Weights of a small transformer language model.
Architecture: rotary positions, biases on query, key and value, tied embeddings.
Each number is 128 + 32 x the weight over its row's rms, rounded and kept within 0 to 255. Layers, rows and columns count from 0. Numbers have three digits each. The size before them is the row's rms in percent of the matrix's.

# layer 2 attention query, 128x96, rms 0.0724, rows 22-63,85-127, columns 0-47
103:187138173111124128087131115140157085102121107109090148113095119060118151141066124111138101108121157045079103128139077155160099070119111126153117
079:140088200128152200147150135145161095110121093167142141151091171141161076200142099149144123109180172121148118086065107074121090159129103156138153
089:135087168151099137134185162160171102143162157165136119109110119178117156106125130175152124167056154155135225170096135126130150154108153150093156
099:080122143114102161165132136175093090149161201053145135097166178142122123114141095117159135168127153145100079117071119132113112087106134145124175
087:095113112136078141127123149168111169102155120163119158078113113070118153179173098093114124124094132188115176121176120111134153101148103082145161
085:096131103112146118157128130137190117158136134135096190119040147106061174160143132133131064152145226136152119151096117104112182165151123133103115
106:119189213175068091096107100082125157133061152192083153140126102105134124147135130080087142112086140133108150071160152113155057101163109126141119
093:182086107150120142123158111143116069110139172161098123150144181140093147131105158180140151166131130165130147134102140121086152080121152164141146
093:173175105082134112166133153153132144146117131139130133176114122131193112175128102165145125205065133205078104108146101166067118187131095171095077
087:130140145142089149163116185103188096123079182144145158085190091173108087138165089137112126120079139147129163166088141092141140160159114072127145
110:163084174152102118192166140107092121147135182161112111101140116122077105171135147139107139112085104168141101099103083152203052157137117097122081
098:101148154182120142170137138129139061139110072135161156062108074117143167056124159124108227141105135158159106131124133134147188115090121150108123
098:135129088161110112103152122094083128142149132175113127109104105105152123142120097124102086106139158092127225165076159088149178126124155137165152
095:107124105156144112108117119139152176127126174125113082116158114080082098085171090082071080114141116211131099185130141092111176177119168168125100
088:110160121128155071138151188159158126092113084105123147124146120130097198105184105137075136188118124172160148166097113099114137089158153104065117
097:114172089146136140117120162113160151143161193114106141108106146132116116119094172088115178101147167085163203188096079154095173113139167085144089
091:104111160122175026126134096160121160100138108144128103200130153104087147118101143153131144149139138136065148133052216124117177123118205126109082
098:156102167159161113089083168156063137148121141126146129162161114091168082122188107111097134136152132167113062146178128112116133116102156063075119
103:119113100132157107166143137166167082193137169161152127113099151102148064133127141153141084132151121096107184183141127124113165134142160099200096
102:164147158084142133103159143154148074157151137106121139121140100124148134182106121129101092153222070067168131122127124112133094155107160059128082
107:106062175129173115102174113149135156096100136106125162082107196084134119140116140132132168034123129125148085179071097127116124117083203136127109
103:131113133115166167153145116188131174153069133110067153154103069105133133127159152109151144182120182161117118196141119093139066151160132113095133
100:118104108106166189179112090117149128120056129105139142112129117127094061136126169117088149092084123161118140150135149131096096093078130155120112
108:172097118097128072099148095098177114197150144153069189167150184129135114120132105128141122105126130154160101096164118137053119149109117125118098
087:111130151100137086124130115051084143122132172126094087094106118131165083093128166055105117115134174068077128100080123106096141097106145061098088
097:108118093140183094152131142169145132168091142153158051204119099116145127140100100160109101108099178072129106124113098131137199147095134134199155
097:156134117166095130149149169161118125054144131145152113080097111157116208063171194128143070111103135120152157161182151146103127159090141106134082
104:170162131162196103140200129132115088126111142112127120043099156158129134169184163145098059100115151119087123129138166099128114202150125082165110
098:079099117159172097147129120115123115114152061127081098088115105097153120113106084122133128135156156085124154156095134091132198131137142120135086
093:175142083152139112156140105128158137088158107134116104143194126104149105156159215125174083110087140155135101149165170088140111121146174168142141
104:163112095127164145111109126156071161175157119192146164111185153057110157096152111153119131117061218162174121101151096162128117119119108091102144
104:188122125136148059106127136143136132129126099160168121150175138158111130181146123137143081159063165127173164141137104147182124102138088140122116
100:144161095073129118082152052162133105149160137119099094153149143143142160069132161104137120186074171127117131154126109141123152149097144198086108
086:132097127135070100164156151148081145131092149082099138132119168177139122111165092170123126082092138072092162088081111087067113061207132131109135
112:147128146081122081111085137137131084122169201167088155163130119139121133101196103118109131131144151141138165153103191115129072157159127183159104
093:150136149168151140154105142106119141073142145130136145165098129146120119147143111130102112127122168139165020086176098187084181119156135101078108
112:091155120134091112164162155140194178131160200127135108062153161155153076057109073175124166098090130152097120169110129173110089120110146151170078
093:068098141140110126105131147147140122144124162190167122093194166117129109111141120223094076106184132092127118147129196146114121107141137146080135
102:102093129137192116139120137106144128159166169105131235138062127158143122176148130132092127102067162171118102097161096128113135095141123155128100
096:081149088107108100112144106133162126173095123148090119116150090127124092075080074118112132148137087150178134094116119137082154181108083126162128
102:152137128104153135152161137190126128147120154169126155126129147142150120095110098048159109140109107066170152117164192088118162148191181164145133
091:109177114156126146102141055075132147160146180133147178114153119059101166103128100107120137142152133103117116117154157140117085100100105097100112
103:144128174118141138122088142142100109085063159159122200125115116202162124184105124173137110151122150120087117099132114117078118047159120073092107
105:117141150120131059140173094153139172118142169130119137107127160164140156103127116139128071136099127151083075149087092151135088125106039100161067
096:164187103136136123114180137160112094140112100151089185133157168108162123183118098102128149109124147137104189149134125169095134195127120145102129
100:098123088163156076157111125123143093175162117149100129131101093071124151167130105164139099116128098126052129127053077148086129130159196127140133
103:143126217120173105059112106202115129118157147115148129076171118126106118192125194098072087117203193151130124104094082127130135115111157173114161
105:153132109126101114143114106161131129142106113159151156173101146073152154118041104131137156066141134088129122171072161108171121195152204135172129
115:121127201119146095150161132093086134124133150124129147130134157099130161157111162076137055153087120154120164127158138117114137159121100146117173
108:106138169100134134139069150158047145125148101128124123079126091111134170123138091068102128124088141195149090128170122147131109128132162074110197
100:091148114071144188096152178111136076114090207147088114107119131079112159081156127126088127184115169152098133111128115174199191100211080170137161
112:165093144126153125154123105138132077107176078091104141100098095108138076142143101112125173152130142059178129178111144134084123103141102152163180
105:178156126168160107109118151191157129190155091113174031072089162127162111132128139110126094091079082127104125127103121067175165116119120135164124
118:114105070132138134177150101118098124181148154147148116089140195102138168110123101128104145144109138093095115117088134171101152127149163150116145
097:191102084129132108097165123103119121114132154144106159197109120158060084135099087076144167069148055129150180101151087107131082125112158083136141
104:129131106153191159091130087150124135150116146151083107147129181134162166160177114094156119115148182167178189154180110121096129119141152165179146
109:165100076123182156089086110116120172098151144148123137096170132081105159129119145108079129139108206103134072140130147086178186177133133168122153
112:137082125150178103076169204124071155127141113153087073116116191158149186143136085069116135170113085103152126147116139116131143112177161154155140
111:156190120133093073125127126126127107086127121173139124065132148115195124119094083131171117155117127079150097140084176119115075150134141095151052
108:146112127152093104125117163108143113115093165030188141111127100170129066089095145115125102078149160120089115100137119072175062108114149135111165
106:085148136143160134135104083131123129090135065107082175160132135103163104144116121130124182131098110138084126113117193149101130175117171134122197
103:122119100112173147147148163161159137040137070141122113118082137182092135141131168146167110113116205117115144159103071105112128116103166071170139
116:185150135112154128148104102102202103099144112109131111096099109101123147087130122105085162107143144160127180144081114143160069123127120187120172
098:140066172109111061185129158148173157087131085218101159118140085104133100104127123128108124128130150095080154163134123108071119119201155095168121
092:077074085096086106135111136202151175133130143135120121191151159137083172144139155097134087091099134112147096112106157164108187163130104106156112
108:130103177142056184162091115167111129095143171088127099148150122099139148115146108111107182122189152118117148113097160062146088127127148117102181
095:127109138093085111093135140102137153054115087103116119136086143164177134123096164107160098121079147143114092130203133158134169138106168112137107
100:142128127152128093110103065101167105142098118178098107147094103136103136135128049130081058099120179173085129125099122099175095165112179142160117
102:119140160105201107167190143064189111104102128102108097125138152134134106166136090181149121115085082157096083079109177131083164153181079127122171
103:119137119114156098140144171113140108117103104114154146047119167135104117085191136131139033085147150163102154104136105144126156165135073125177191
105:122096161152077114126093128120135137091151119128108116127129107123152105099143119133119114107185064071130110159103136095148156172171170130116047
095:140134112172189076089146148125138114087101122066131137122160085162111152143105149088150099150196154129097072167065157137119188110188101130099143
100:155204105116067068117123139106109125164149131128124078163123105131122168120055201096123125171111174095132150124142125113148128097144085214157098
091:121152107139088162104129073090110140116142120059166096113121178175169173084091080146088115079119113115118131159091116130134115131165107154134186
094:063170151123071099143126121202176131088062155106119103044102078122162114118169130119098130132177132151199141065140087136085102118106178141117148
100:134136125093102131106187090129098067094142117161148076143124173031111148125164145114128114112120210114079107145107143140090174107075117136138084
105:142120129142118067158123136151106130159112142196140157142108160138120161073116103092121145126090187038115121170091113118099170092093124149133065
085:109100094086174138164071135127146107151209175128124161148134083085177131159145151109090120113167096151094127095106152186139127120115153103166115
112:116164132145154131105098097091148196096086126185090146108177120093105172120187064118135160049123142144158095093119154149083133157095100124187137
104:132186187138085074092132111111201141120146177093151139117161185117123091080123104102110168081060158127140183073154103111067094156136100121133151
098:180117141114128107177085147079097057094088175113117084172104078159092169138134186141149147135154126125115146132159136129084094157102102144129134
108:152122144090132088127133124165069126190075156109192142184098118111239071149096133139188122097115135160096108151168131115109091105080089111112099
097:136143157147108109112113096163169156211093086086106109100161137123111146129114127119145135108123128113095115097135095126189115132148162126136091
110:132129110071144078104149165171160086115177121162169096134126103114168177112096088087137156160153121089104151160113085105126106074129123071165127
111:133134073142086128087131133092144113104127102101105152107147119102137118156118139082064073108146164166080163103188129078100146184107143156199127
# layer 2 attention key, 64x96, rms 0.0753, rows 21-63, columns 0-47
098:119192113098146204113121136108101145146137144150122088146133153089128140126162116078135125128229141119115136162147075087183113117166140102094116
103:110162075139123145090033202101145126094100103132094108122134114175116173145162122170154159139136121129139123144092146121118119128109126142134156
107:144160129103156053124140115106149153120074171097063205093117083196118104104098104098139134089139129129133139228123122158133170126119148130124154
086:139102121107102112121097134150111130137110195166143142062129164109178061112105142149066063118100129088136137107187127130121081123115069089155085
111:115130079152149128166146080096151103110121128092121153139082115143113160131148152131126120058142100112097124183144158100157165136062127171190149
106:089134145089077094116137162131115126136107050131142122144114138143207127098085136071115102125137132109131140105123137143142126116146171128105108
104:167131091156139158160087151141161160161037127095150149166073151107068094109124100138115098101201182135128084138101113122137123082120104144102169
104:172160131182096093136087168184124091160114147138075066144171118180096132125139144109107104159223127118193158121097143172059133138083126114122076
102:141086104181167100122074124111118120161100080126132100099171124183088113106123106106119071086144112120176105135171119069160073112125173152097133
104:140157154080148119104151104177115131097141103189196083147168124170165171143169177156091113091186062150139192084134110149132097091188150091149157
095:111122126155156178174160087128074109162123152135094152130154239128133135078173148120119110162187161132083154126153101185105028116154120134143138
115:120143149109117113148094114133166143220167123107117134116115140129121097096119129110162138144177073106154117108111077109086193103146136070157115
097:181194132128153124122109074108139111131134125090185157199102069150130147122138161163072106113122190127061079176151100140087086130182047132135119
102:143129108127108156119160139129117172144122177107154121145114156104089101090127149118111109104079167149137144126147211055134174167048088098080080
108:166137102172111132165078104146141134137189121127104194106141166173116122112129102056086108153154147166128190115115115077121081148136114135161175
100:191157119153114151157143102122179105132113136157098118089121106168152106192193135138137179112097140104147174099132157151134110113107153095144111
105:144137200138088120140127122177123099163122160072073139151187033112109134162183073170110149146101085166177128173136165121121056148095146134130117
111:135153139142140166137111108094130122131106151143133152186118092160150065138192135088105154110120144093137112107179176205119116139103059161127121
092:157163152148171093075226147094140142137078141131124132111141097117101148149158193147090132055153111162164094098144118131152137150131174087172169
096:126115094154069146119189104102064140142153196148156147120140156084189135078090161163111107152157095138160140096131116141148132181146081121097156
119:079147144156122186095094066141123113107122166052150176102120065076087101137155119094111116054115111117137128092109112208127122144081111090106137
099:138137073133126127123131130089160124153146106078152119111130042120121141193177105079149145184182101122075170030167151135163123090160153105149124
104:153172152072126117113151078064057065119140120073123134053132055106105163092137197120117159164127137165180097060136088133153123117157124147164125
099:119100112123072132137119147145146144172101157138132124144144167103149147134131114133138127192123101148147116155100112208239164058090092138135106
101:117215119096126140186139200142091105175095163136143090138105086101115099119135149123114094174147102112151174138099131144198151139175119170149099
090:110170159162142143115130178113128187131148121161143066076133161083137188119083143075119128102188148164143135162137145139115081114111133150103088
100:127046183119141127106075139122111143088132118114136201178142070180129113123188148080131220144112131123134112096166111129124137113142098121115118
099:133169107094135126095119091108141065096091129135055069147126134141110086178092080108167129095093112082137146107138091083125061150143114097091091
108:125135187157094125115137046130130112179187099157148129122135118107072108171124130149148109116072130106097202105106153191137084094139117183116140
094:098132088120166149074099126099129093119178128146140168140170179105075156156122161146086126091160156150103145154201160138199170150101110110123160
092:088082140150153137180123097078177109109078090113165140115123124124071150107108068165161153135101115110111142151111094153148089194145066116145129
094:161099101146126106160118159100133132144129119104136103120093213162165072159157133086096124094129068151097097093132133112139161095176159140090052
099:188086143085157162120080100142086114123127150136129137150084128130115125122163090129093151052157152140103117154076182165167108134102142160137091
093:138114112115074147139149149114165180110122096178084116100059134152130143148111120116107096166095115179157092149127117085186128162087157130151079
099:082130143105159142107112164072161176149095177148149123179121111143123171076106092100100138161115115162091136055168169123076110109138168128122151
105:160142097111098125160134099130108182068116114122131116075106153121104038105179122107146162108123156137124147168164062136098173179115160139135154
100:146145144090185080143134167175137092165148103111162136141086100150135116130062196039193128170109108116135142181085140115128047152100134103119121
110:126149119116164141190147106107037115080095142085113142151126079107114086149101145159114108150100059090113145136108118130133141112101146108145122
103:092124119123159187134138154132150205150156173089152182136084114140149083176121062149124156177093107121114175138155028081137150156108161169169105
100:178137155134117116150125213142124170127088155097142127150159133153112109086131080115141155110132087076173131144148182141046147112155148190149148
095:126141118170193121127134145070133129112124142089079158137139110089155096156159179167149053109111155125137175205107164181115122165094156133097126
102:156112118173055106151107091131101124067063177152163090119198166121108065146143139137086129151095118164132149173135074147170146128116134143121156
096:136124145091122193182095152126137111138132148071183104160090190157118117079152135090099129101123173130177094151086047139142106136134134199142113
# layer 2 attention value, 64x96, rms 0.0566, rows 0-51, columns 0-47
100:148099142073109141196166149154119143134137106091138152098100155170203094060116172095168115165118168095156146155172120129118134117135166078148116
092:051195163105150122141114112100148127166091136149138081163168074113156136137193087121137123136115099080154075148112136137177145162075116128123125
113:157089072138117150116153173171137128084114169134234092128131182097107149051102156102109127187106199142094118147109134138106138169129132087143112
099:071164113132180130144102167122102116146129083130149159159064110115155142092115154167105053135132144078135107137185128147108161137173173128025092
086:121167171124106071081110124171054075162123154088159096133183128137160202147157107120157132176113137147129134133132155125108121115119149128075130
100:139123187167122125100108127096162154109036166087166091137092124170167109126145099121088161167170109140112130184147151108112088180147165231128121
106:125123095097126085124144145111176100153129138124119114091118092150108139126102109144154182187166061114082136167164118160123102216158184138133053
106:083139133166101132127181184120139130149114062111154095123202139101140165077180112081112147123166135114141115095142183189142162171137104144168082
101:108154122097085117118147108113142132064162104124204158078088090114112135138139137155085176142147135127179059081120191109108107210116147105153096
097:141119116127110178145144081138183145149194102090080067173176184099106120076120086128121117144166120113143189140174147115142185142125116147132144
097:116089117127153163096110153189097169094120119134081101136196143115090081105159127055109135135134061131119117176152171177135112110158080117145104
111:121171178148109165110091128204155135160098082043161128148182097124127118129101132184147106174118108122122119104151150108166133122181103091100096
087:092155065153109144070128082085120105088120085115120132144053103092116100089131125087170166166077134122119105106143105089167081157058089140099147
100:152123142090134106135136117188134134173122151109087086177136118150139141157129107112145158097136124142199158175152132128097090155176145102120173
093:141101129167151152152138171171080127151138089152161126184123116173099116147163072156088101119109139166127103107133131132145109115183187141105143
097:119130073103088171077186120157091152112125065102064088182127141149068119139127138118121106160088145160099175149166182111120137101090135185158134
093:149122107052085087155125089113163127106108113118135155161140092137081112024148130087186091081142129177100140138152090117158142115128119110136169
096:166142147123091121133153071131111122172156114164149123116072167117096069098103119140144131190122106052127225119152111133106104138090125064121170
107:119057121115156128077171108140119107131140113076151148129139137175123170134140122113132156140100114138093141105117175107181156115104227083170142
108:126154136080161125091090129116043116126168154152108103200113115159099149140090091115136109122124097167175163119154120135126176155125115117164092
094:098138067142156156174058192112128134120185158087071188080093166163100116095156128106114129124151180146081067099115097105123178098144078109107144
095:054093135084135155106141155134107112169123097171141093127113190138143159124185172083142151086093150128147158133117120171098103160117081126139169
096:113169169096121157147162164137117163135087185137080149123099086165102093126146106070114078139093135181173167138126108142167146160187032171124091
099:144167181149158113123120107176088171122066121098157154120114193104137109113148074118110100125116153130189100132127248138180107120094097148166100
095:128085166119087127146179157069098113110116144171128121179155147150085131113152189148154176192127131099129082157141080126082164134105116112168136
094:135196155081117104132148141155097147108164142134136120100148119160091108106140129129166100165077065091066162169200076133155117101080119054155141
103:126127120133139150120127158135144205162130150086169123098128148154188080095149163113110060110133145095135114113196134152074050098060111109156157
098:135072148159131174128090099109132116094101128152100155159115115114114123135133175136121094119060157107110102125219176115157104164175112171144136
096:127191098168128191101147113158085207103168136087076119077115095091187158137140139146127100098153181077148074152198143123157075089086165096155149
079:112166177132177182167122120116070181103123084140115119161083120125170121170148075128121165154186144145078094150142126117120135119100113098163148
104:154158155169140123114119117031151134138146137121138165094134136117087119084122092080071132120125118142128124148113108132183159134160123142080128
094:082124121142120133184108133139169146126097113102139144167112114103134090111135107098076101109187160164180119088072163103095055057098152112130113
103:178120141115145164145168135086154134151134172158119141117094111087155153127174109155147152107135126131146154080185109109137083122065150115120134
097:132094061144140108092121118148109148075176138112083155097142065083120124170118134033101115118164215124118121104063138180180135131171126160082132
099:127145143074082157143136115121138069129140150169155093093148068092108065129099096114163088107119091133130132152133112105073095110157140127176147
101:089178117109116121109130140090180084086118127144117119152159126147136108100158133140198208084157141082122122123168141159116137154160171106181155
107:133086109137130066174168127170173097180102097097126128133092147115206095135134117099095119095121129076118142126117111114152152125147118125121167
111:082059192195076123180151117106096158183144149114150128139094115119117166133099071151164161114148121117127133144114138120045137148153119115173158
107:144121162088166104164165137061106142139153145080154122102154170117165078130122065161094119096075187164113099230071088121106130119143105139118124
109:189108152184108051170120101140198124111079150074130100158129120109123166108148131160150102129179109189145172104106114143108147148124095144137160
089:172131118114141063089070150110078179168080117106125164087171145099134131132156158137122147181158109112157137159140118172115089088118120165086150
101:138172076144149114143185154144136167124092130160097166171140099158108059129170144149147143158075131101051125083078107100115136084121133122153106
111:164083107136124097073061183106143092115094088066087108144104124075120138124174147108130087139134166091122165150144141130135167169118131154178075
097:122136127162109142101141067092124117121129065104098115132085116155121110125166124087089097139147099112062138117111065180089145135085144122126176
095:135109172064166116146159121167114113130111113122138193175084120153126078104188199184068123105165085108133092177103114126166139133164113084138148
093:132171174164116091110048131112159133162188118089132114150166126078155135140150157105130139136101172105119151152107224102162135137090196133176122
114:103104104081116137129141138172131126106074108156160203155129068176130142159143117142125173070155192110132120134123128149177118082101105153088143
100:104180099151153154133065149114109102149176136093123131127071139121120090135167108048209065069116101057175159102115142109104168118104097153135157
105:191093103149160093095135097052170069110095180148139105151132088120151175093120106106125102104172118097114097128147173108064157092119098112149082
107:095171145117120103159154153125145117127150090138107127153155108170135162169073190145092139160129109138147082102147142148106133056102134133093129
105:096138189094121109107172160093144114122132161156159137107080061188151089077134173116144174097095160109192128066139097118130122132122168120144085
102:174166103159102141176176163125170134077130095092081056086091172183110144096202178134154122106072068123156139112128110159115118104162154098092189
# layer 2 attention output (transposed), 128x96, rms 0.109, rows 0-50,64-114, columns 0-47
090:122099210209079144224111143126131106126147121110078162125091135150155118086127134137137122137078131134168083123142118159134101119123123108081060
091:130128152069116109115172205121155096158157148098156123100170073146145121149134144118159132085105148106164125118154098138133174154143145139208145
111:118146089150181182130115078102145155199119130084160078171127128135103214122172122162130181132110108152097140120107072149115135178144121091140142
109:070116124111074190154064178168122137060105141129139190124126058133105109142065172121134155111187118084126158099108167131129159088102111121118094
096:166118115104071129122125090162097167065102124115095088161139180153084123153108110169154095114125175187083143121152082110154090106147092144089111
103:092148176136075124098200147120116127076156142139150128146162185064160147124151120124071124145132155105073142146138120127058123110106183187145153
096:127145172165131124115154131142131114156149130163158180074116145124097131123144107216113116154065099174131111137156092109123040123120165143122085
109:112127127161081129111149186105136117096130157101152086113131142126134101130167037133104210101112122149183068118140069144160098141210098098158187
111:084142140081094134054169167168110091127118159133149162098156099152079128120157131129133144128148173113116104131075099133146114178156088084135155
111:169082133198177154149122151105186165100169129111228068137173111122177107117171142119121124143146144119170112132155100093092128167142171103157179
112:178081168151158121123079122091140117109134108078171138108108095147197147125097124205165163127150113110141099132129040125137178113116160157140167
121:106072156175115153153153135111126081131135115119111197119211098088105131148174130158110109145104146120093173078152122130145112135097117141152170
094:147108117126159161001161172143048155173150160092090135125097180113126149141136121167110128152146095098120075165136144119130134121128126140087063
107:112088182056091134159114118135200081142144161177091147179120109178109200145085126057165085089135107129130157112166176118146102174122126150135177
094:147102134117156154161097143106134093101174106159110120175102110157119103109100115102090165096111154111153092137173060122113200047082128129124092
109:183076123157149142151125108142125135139121106158139097107136136137082163119125132169137138147125052097146122130074066133150128142149142137144154
105:149063145091144100119178089069209137148162147174124096176100120133148074153149155116125057131178126122181063127169137146156166081131068168170140
102:119127180158158110162137066141208113088093147141099128140115120089101148173115108161119169171169104103102135183119098104089078104116088126194108
098:135117119126096151188165095120069134170093182136127151116119151151142189118097134166117160086143111140115125150139084122131086086181155120078185
112:123113125075149188169131152098113133102091092102123133167049093064117141104151090121083152145137131172185109129199157143112153123143086139085131
099:128166133074132129097082147135071154140104131141099122179063120111149104121134164097175129110112013089158174105107133155128118129073100150118110
099:125169159157161087199076133144185105120084138169133171123116134182101179078149140126154170176102155119109102184166103184122055146167080154163130
105:169137169174108162138080182166055111123185093107126148150104123112146147133068066143104105141113143111094109145152163151138088141133153114103117
105:155103078141102098130120181107110115087138086056125152157198118124118087140133154108181106122121176133147069146063164128114160194132126176152110
103:052134086078106224125168090167140143096113149144079081074102154132078133104123119170145214122105124117127167101097107118125102110177059125161160
103:200124124160082173140134122129140130100132165079200110118168100098129140184073140204165154112185079099150131131132088123152132074086088118144068
100:153202213148148065158101100130141098095100150116120146171145147138092120121179125130156092097124107104197089133087101156133191132108169127160106
106:153057162105196109115147115092135093076156154132122148156090151172049081112131131127138121152143133143181065078087190165095138150093126133124100
105:139170121128115119094139112152127141143155114127174195164185108093141138094094115137148093152158048091176142135127162089080115164138107163173134
089:077151165134120200113147182104124126165146131105105139192114174101147114153154087126166130120118083097166169138184103123100176091115090105165149
109:073156126059122121107125141180094145088105068122103140140127131110155055121099111119100130172084126163143137176122122106135147124162118107194105
098:128111103106108087090106166157146153078158147178102111090135163102159162124129170099153121138160150062124159082113093061158099120145125130130087
104:106123126114087201093068140103202122029135111153148157097079140143148129091143087106103145119183143129166165139121151131050162115134125168113096
105:186127086109118041105065085154110107144191149147120139109124102103118140091146123084137094199140183140090148062128121107121092126188157158130150
114:109109140138139169156132106136213118132117101165160115101091140122130146139099185125107146097159135113134152090103104108174054160135113153145188
098:115140135102163170085225075129130133166081170113166078104098105085110127123121176192104177122132077104132162158143139144140081150089114182124138
104:106077206133140157156144098155107123167151127120109113141093149129159141133147117130178089132071143148115107228116153144171089048138203084118094
102:178055044094126157145108127125160127124192095167120116139140152131152119109113147098146130121149119174126126161119136114110078175110135157185156
126:088116124116173120158090189136094144138127115121092088079206146118146108144102097083146083119127100171099137136051112182184138139133179110113154
123:137098113097151160109120154124135130073151062103164103160049116186089122143180105156126091120107134162122199118105087171118054128141168112145136
100:113182119178143095120099128135110128119206127084130138167192177139124105116054108106169082098123098112113153084151091148074093117149141141186132
103:124161125152188116148131039126097126184200147135139135153136127062107212112163116151155140171109145086128119150089103110118168084160135146156097
101:167116152103136134130137105146114182060200137129157139130083096135064083084163141124096129132103107066154132130104116163076106172166136135156107
101:105101137131142155063139131162176140146125118054149134162081189104090080143122130115113156154153100078095092197124082154103145095132106130127122
093:125154134149151118148128126139090107094163147172135166140110084160154097121098211139236090109107195105166151113090138146149143139118127145125108
095:178076102105102064147134112125145129159092120167130128094140098091097099138185155108104109133089142116129148151081079128060129158124115159135152
124:126087091125153077080142108120140152138141171136168108177133098103138141098133140100157106098105144167148061153097075125176088138101143114142155
108:189160165113163185124098118175149185182087088145163161148047084094079129125091136133118133123149113110138125164146146127154105106071146126145120
106:127111136093204165110169105070140151150147144086062144134129155129133073104115131119125155178147137140096145102094157219158087171122165129111141
113:104169136129074090106160149145119136137086087109070098115190119156103112150128168127115141139121160107142197118100128093160142149159150151125189
119:105205115070083116177197105120088122128179151144139151117168118111100125111157132143071144094139169119182110098104178140147135175112058091162117
103:150157169131075132186137050197070131164122171150169134121170130108145112075113146162071108159088175125144140175108137152094136163146147140174086
088:097165099184108159116094106105187147144115112129140107137159123099157069116143080051118101086148112105115109164097131108120136110064111115069094
099:143088042120122161079190142110110102125127194068170144073071156124116097127108185117123117188063165155148148164099182143100103157187125127082107
091:114167113199149143112126096137125093147171035180162127118092106092103076067103188094151129093133122127134070105163124143088102154095168126114129
083:117161125192147108147160137123110109127187137128156124111140128122123142130117151096111089078121159115132141132112146161083152160098107091175098
095:055091110134184152117138135155156155131112131113129138124114096138133106119150141106142158135127070118146127178118162133071089163116125136141132
104:151119115169129125105140133130131116148128176171120167114169137144147087072077106102154197148135120107096110183126177117132106162064116145154118
107:098172191135128081115157109125116129109179101143161129087127120128156157117138218052137135158185103148148140159061137128162128192120114132168106
092:145155132156147080103131168119130175088177094121086138118096161106148176069177122095139116115105131107082103179143149127129129163105118092109072
095:083161130136079140122151114152111130087184063157069132132128187149130177143145141104114171078145046105076113081120130177117121133120127140192106
086:125167083102181149156133151203082081134120140107106150169203131058086202091138104110099131111121116167155179155143108124133136186149128180136125
103:147118166112144086105103105187037147090133122124147096129144190151132052114131114125168142188136083175108096158151144151099138108120182055122103
094:124189149174087123165120155173177130130121115097128122167115149173138138134142077088153108102154143136058130146086155127105139099084093111099143
099:134135150128205159116130135111116130101103112103192127184150156183169126163096143195113157148107139097102088187124093158126132095103144066166139
094:160149117099143129084113164156113169147115053132095166162178147101089071139081098168103152120155142139125131067172171045186158080152175151134113
088:133110173099115159137090107172077171101156102116161186184050139163129184168143143116143172162163172212112142108164209161179153077155105140087132
092:108175148110119110074184136186099124089144173159127154113114112124085121107123122131105117074083099145171141096052115132150129090119119135181122
090:151134121146092138198129133088068161137113144109196127142113149155147090153084117204128118160098172136150116157134125085131122126099130160075099
102:109126132119104198047124066138107098148186073110122130109095119171162159126183112081081096156083125173153196189110148130153099119141092126147127
105:205117099158112160101079168181138115190141094165109125130122161159104120215138150140177083113136183131087204152090091119134146163119211178191144
089:139087120093151098131127165147137137141066078165117168090140113075073132134151091166075154116152173105117141101135139144112102145169198146128162
094:148138113143074140105087063161114148091132092121170160123173172144119111179148125142129081055116176085175124092061139108126152148126100140107114
089:123075138070128182189122167103127142087115178166129162114164127140112068141153104079148125138102145101103124154103053135129127140134137140126154
095:112148166144213139137068093156115172138141167121113089125103164093187185158167135063141106147094125159058135136151150124149156112129106115123179
091:164157146133105104191152188132153110148108148192177135162118110188105141105126186120123137082156091162216138120114158109079138192162140188068151
087:146151120120134181192170143101155144222122213141122144089129117192142126128111146111109104105085119132114150177172125103114139157098121112135164
100:111109122101120112125140125141149173148131140146151107113142118162171093084122165166192106165101143078164114117145176104080104189116139146170072
089:133145167136098141063149122156096116196104096103150080148103154082121120129183104123163182108176087137124119168171190132145103127146143138148155
090:149124107142105163085083137111144091172142152111153065108137165126119169131129170042140070135080193082111110122147086138147120068144151148096147
077:100109127157177144135159137140134177159106087134168148098126095123184166143147168092110083081147135120155100169120140077114140165124149129166126
094:068103095127164183129110122174156121108120103113135144107150145112100166118131103103109169100114075093088162080100151140157108060099140171106148
089:103131160120134125149175093101112143132038131146168149141096092133135133112190148167059132118149155183175128136221183107121176059142156114127105
099:141154163121098125083136189173163129170139203118146098156073108143166149098158128075150118147132090121132144140156089123168096119117086103180199
103:127142126146147175087091104169086063126175085098123098113158139140045130141154154144092149088098133168164157189122106127219107218117084147116123
086:097144159099097193105113045153106094102129163065180130161091050082118094122125074154139102077120114104120119122123089125112125051152127094160144
099:121129090158177129165091161104143136098112149136099152163230185136113152129141089096070149151109166162127074116111121086132181106144131119113138
105:086141086177136051134120105176122111067134098167094146147122153118169088058158111070165131127154136097140082117109123103099186078060117105177136
111:086078112157160137155112100090113160130126094191161161171121120115108099106123130174077155088154139066141084111139115124036110104120164079105139
085:119151167159132098143136148136178188124142154183175125191115078130202092060140116144141142112066168039125146137118076159076168159122152161107132
085:098104115124173118181194064081077177088075174143110087173099125207065119122140122134125090117106160141124111167134130173135169141103081123151127
089:163131136124141116156171107167169144085132150079136129155133108177051117169141166123094082134112148062078100116095137125113123136098074189085143
096:136151088093077078143146144129146146136045142136121192139132114164138147117158132106104163109107077095195139045118170116111098089112142131147139
111:164151126089141144136103086171184059158146079087095100072129101119113156133109176062152082147179145158163155133050184093140117115075142158137149
091:094165133161173124138093098159109148126145070089135062092098074146104161133123147112173151097176088167149083120091147125175105150105115120091153
092:149152165089092118133129146124162091097109102152174126134128097083113128090124113142122126105155091116174122097165205089091188058090164160074117
103:127175109146172122130149111134168155150155121132128079089139160115131168178139154080114145159104131209158125196123150132214143095114113097137111
105:119100089082118111122182126142109098093096159099142175155110127209089151100103103129113146150128151182172097138186123109204157121173113152097123
091:047095153158128137147086142092173094115105111088152108131152137102151153200134125087181110108161154096114114147076123091107114109098111111190080
090:099133179150101095106169116096126081144166168118163097148061062102113093146113152124097139154148096119109135152158153126090119125133158141118093
091:145134131127121137163147088120119168148070113101146096117068070130101174127155086171089141125179146158191108051170186110062130101152152112096112
087:187103152114121124106120086151176138133110148092168158161112097091121138075132134156074105176111102150059135125041142146097212123135145113111095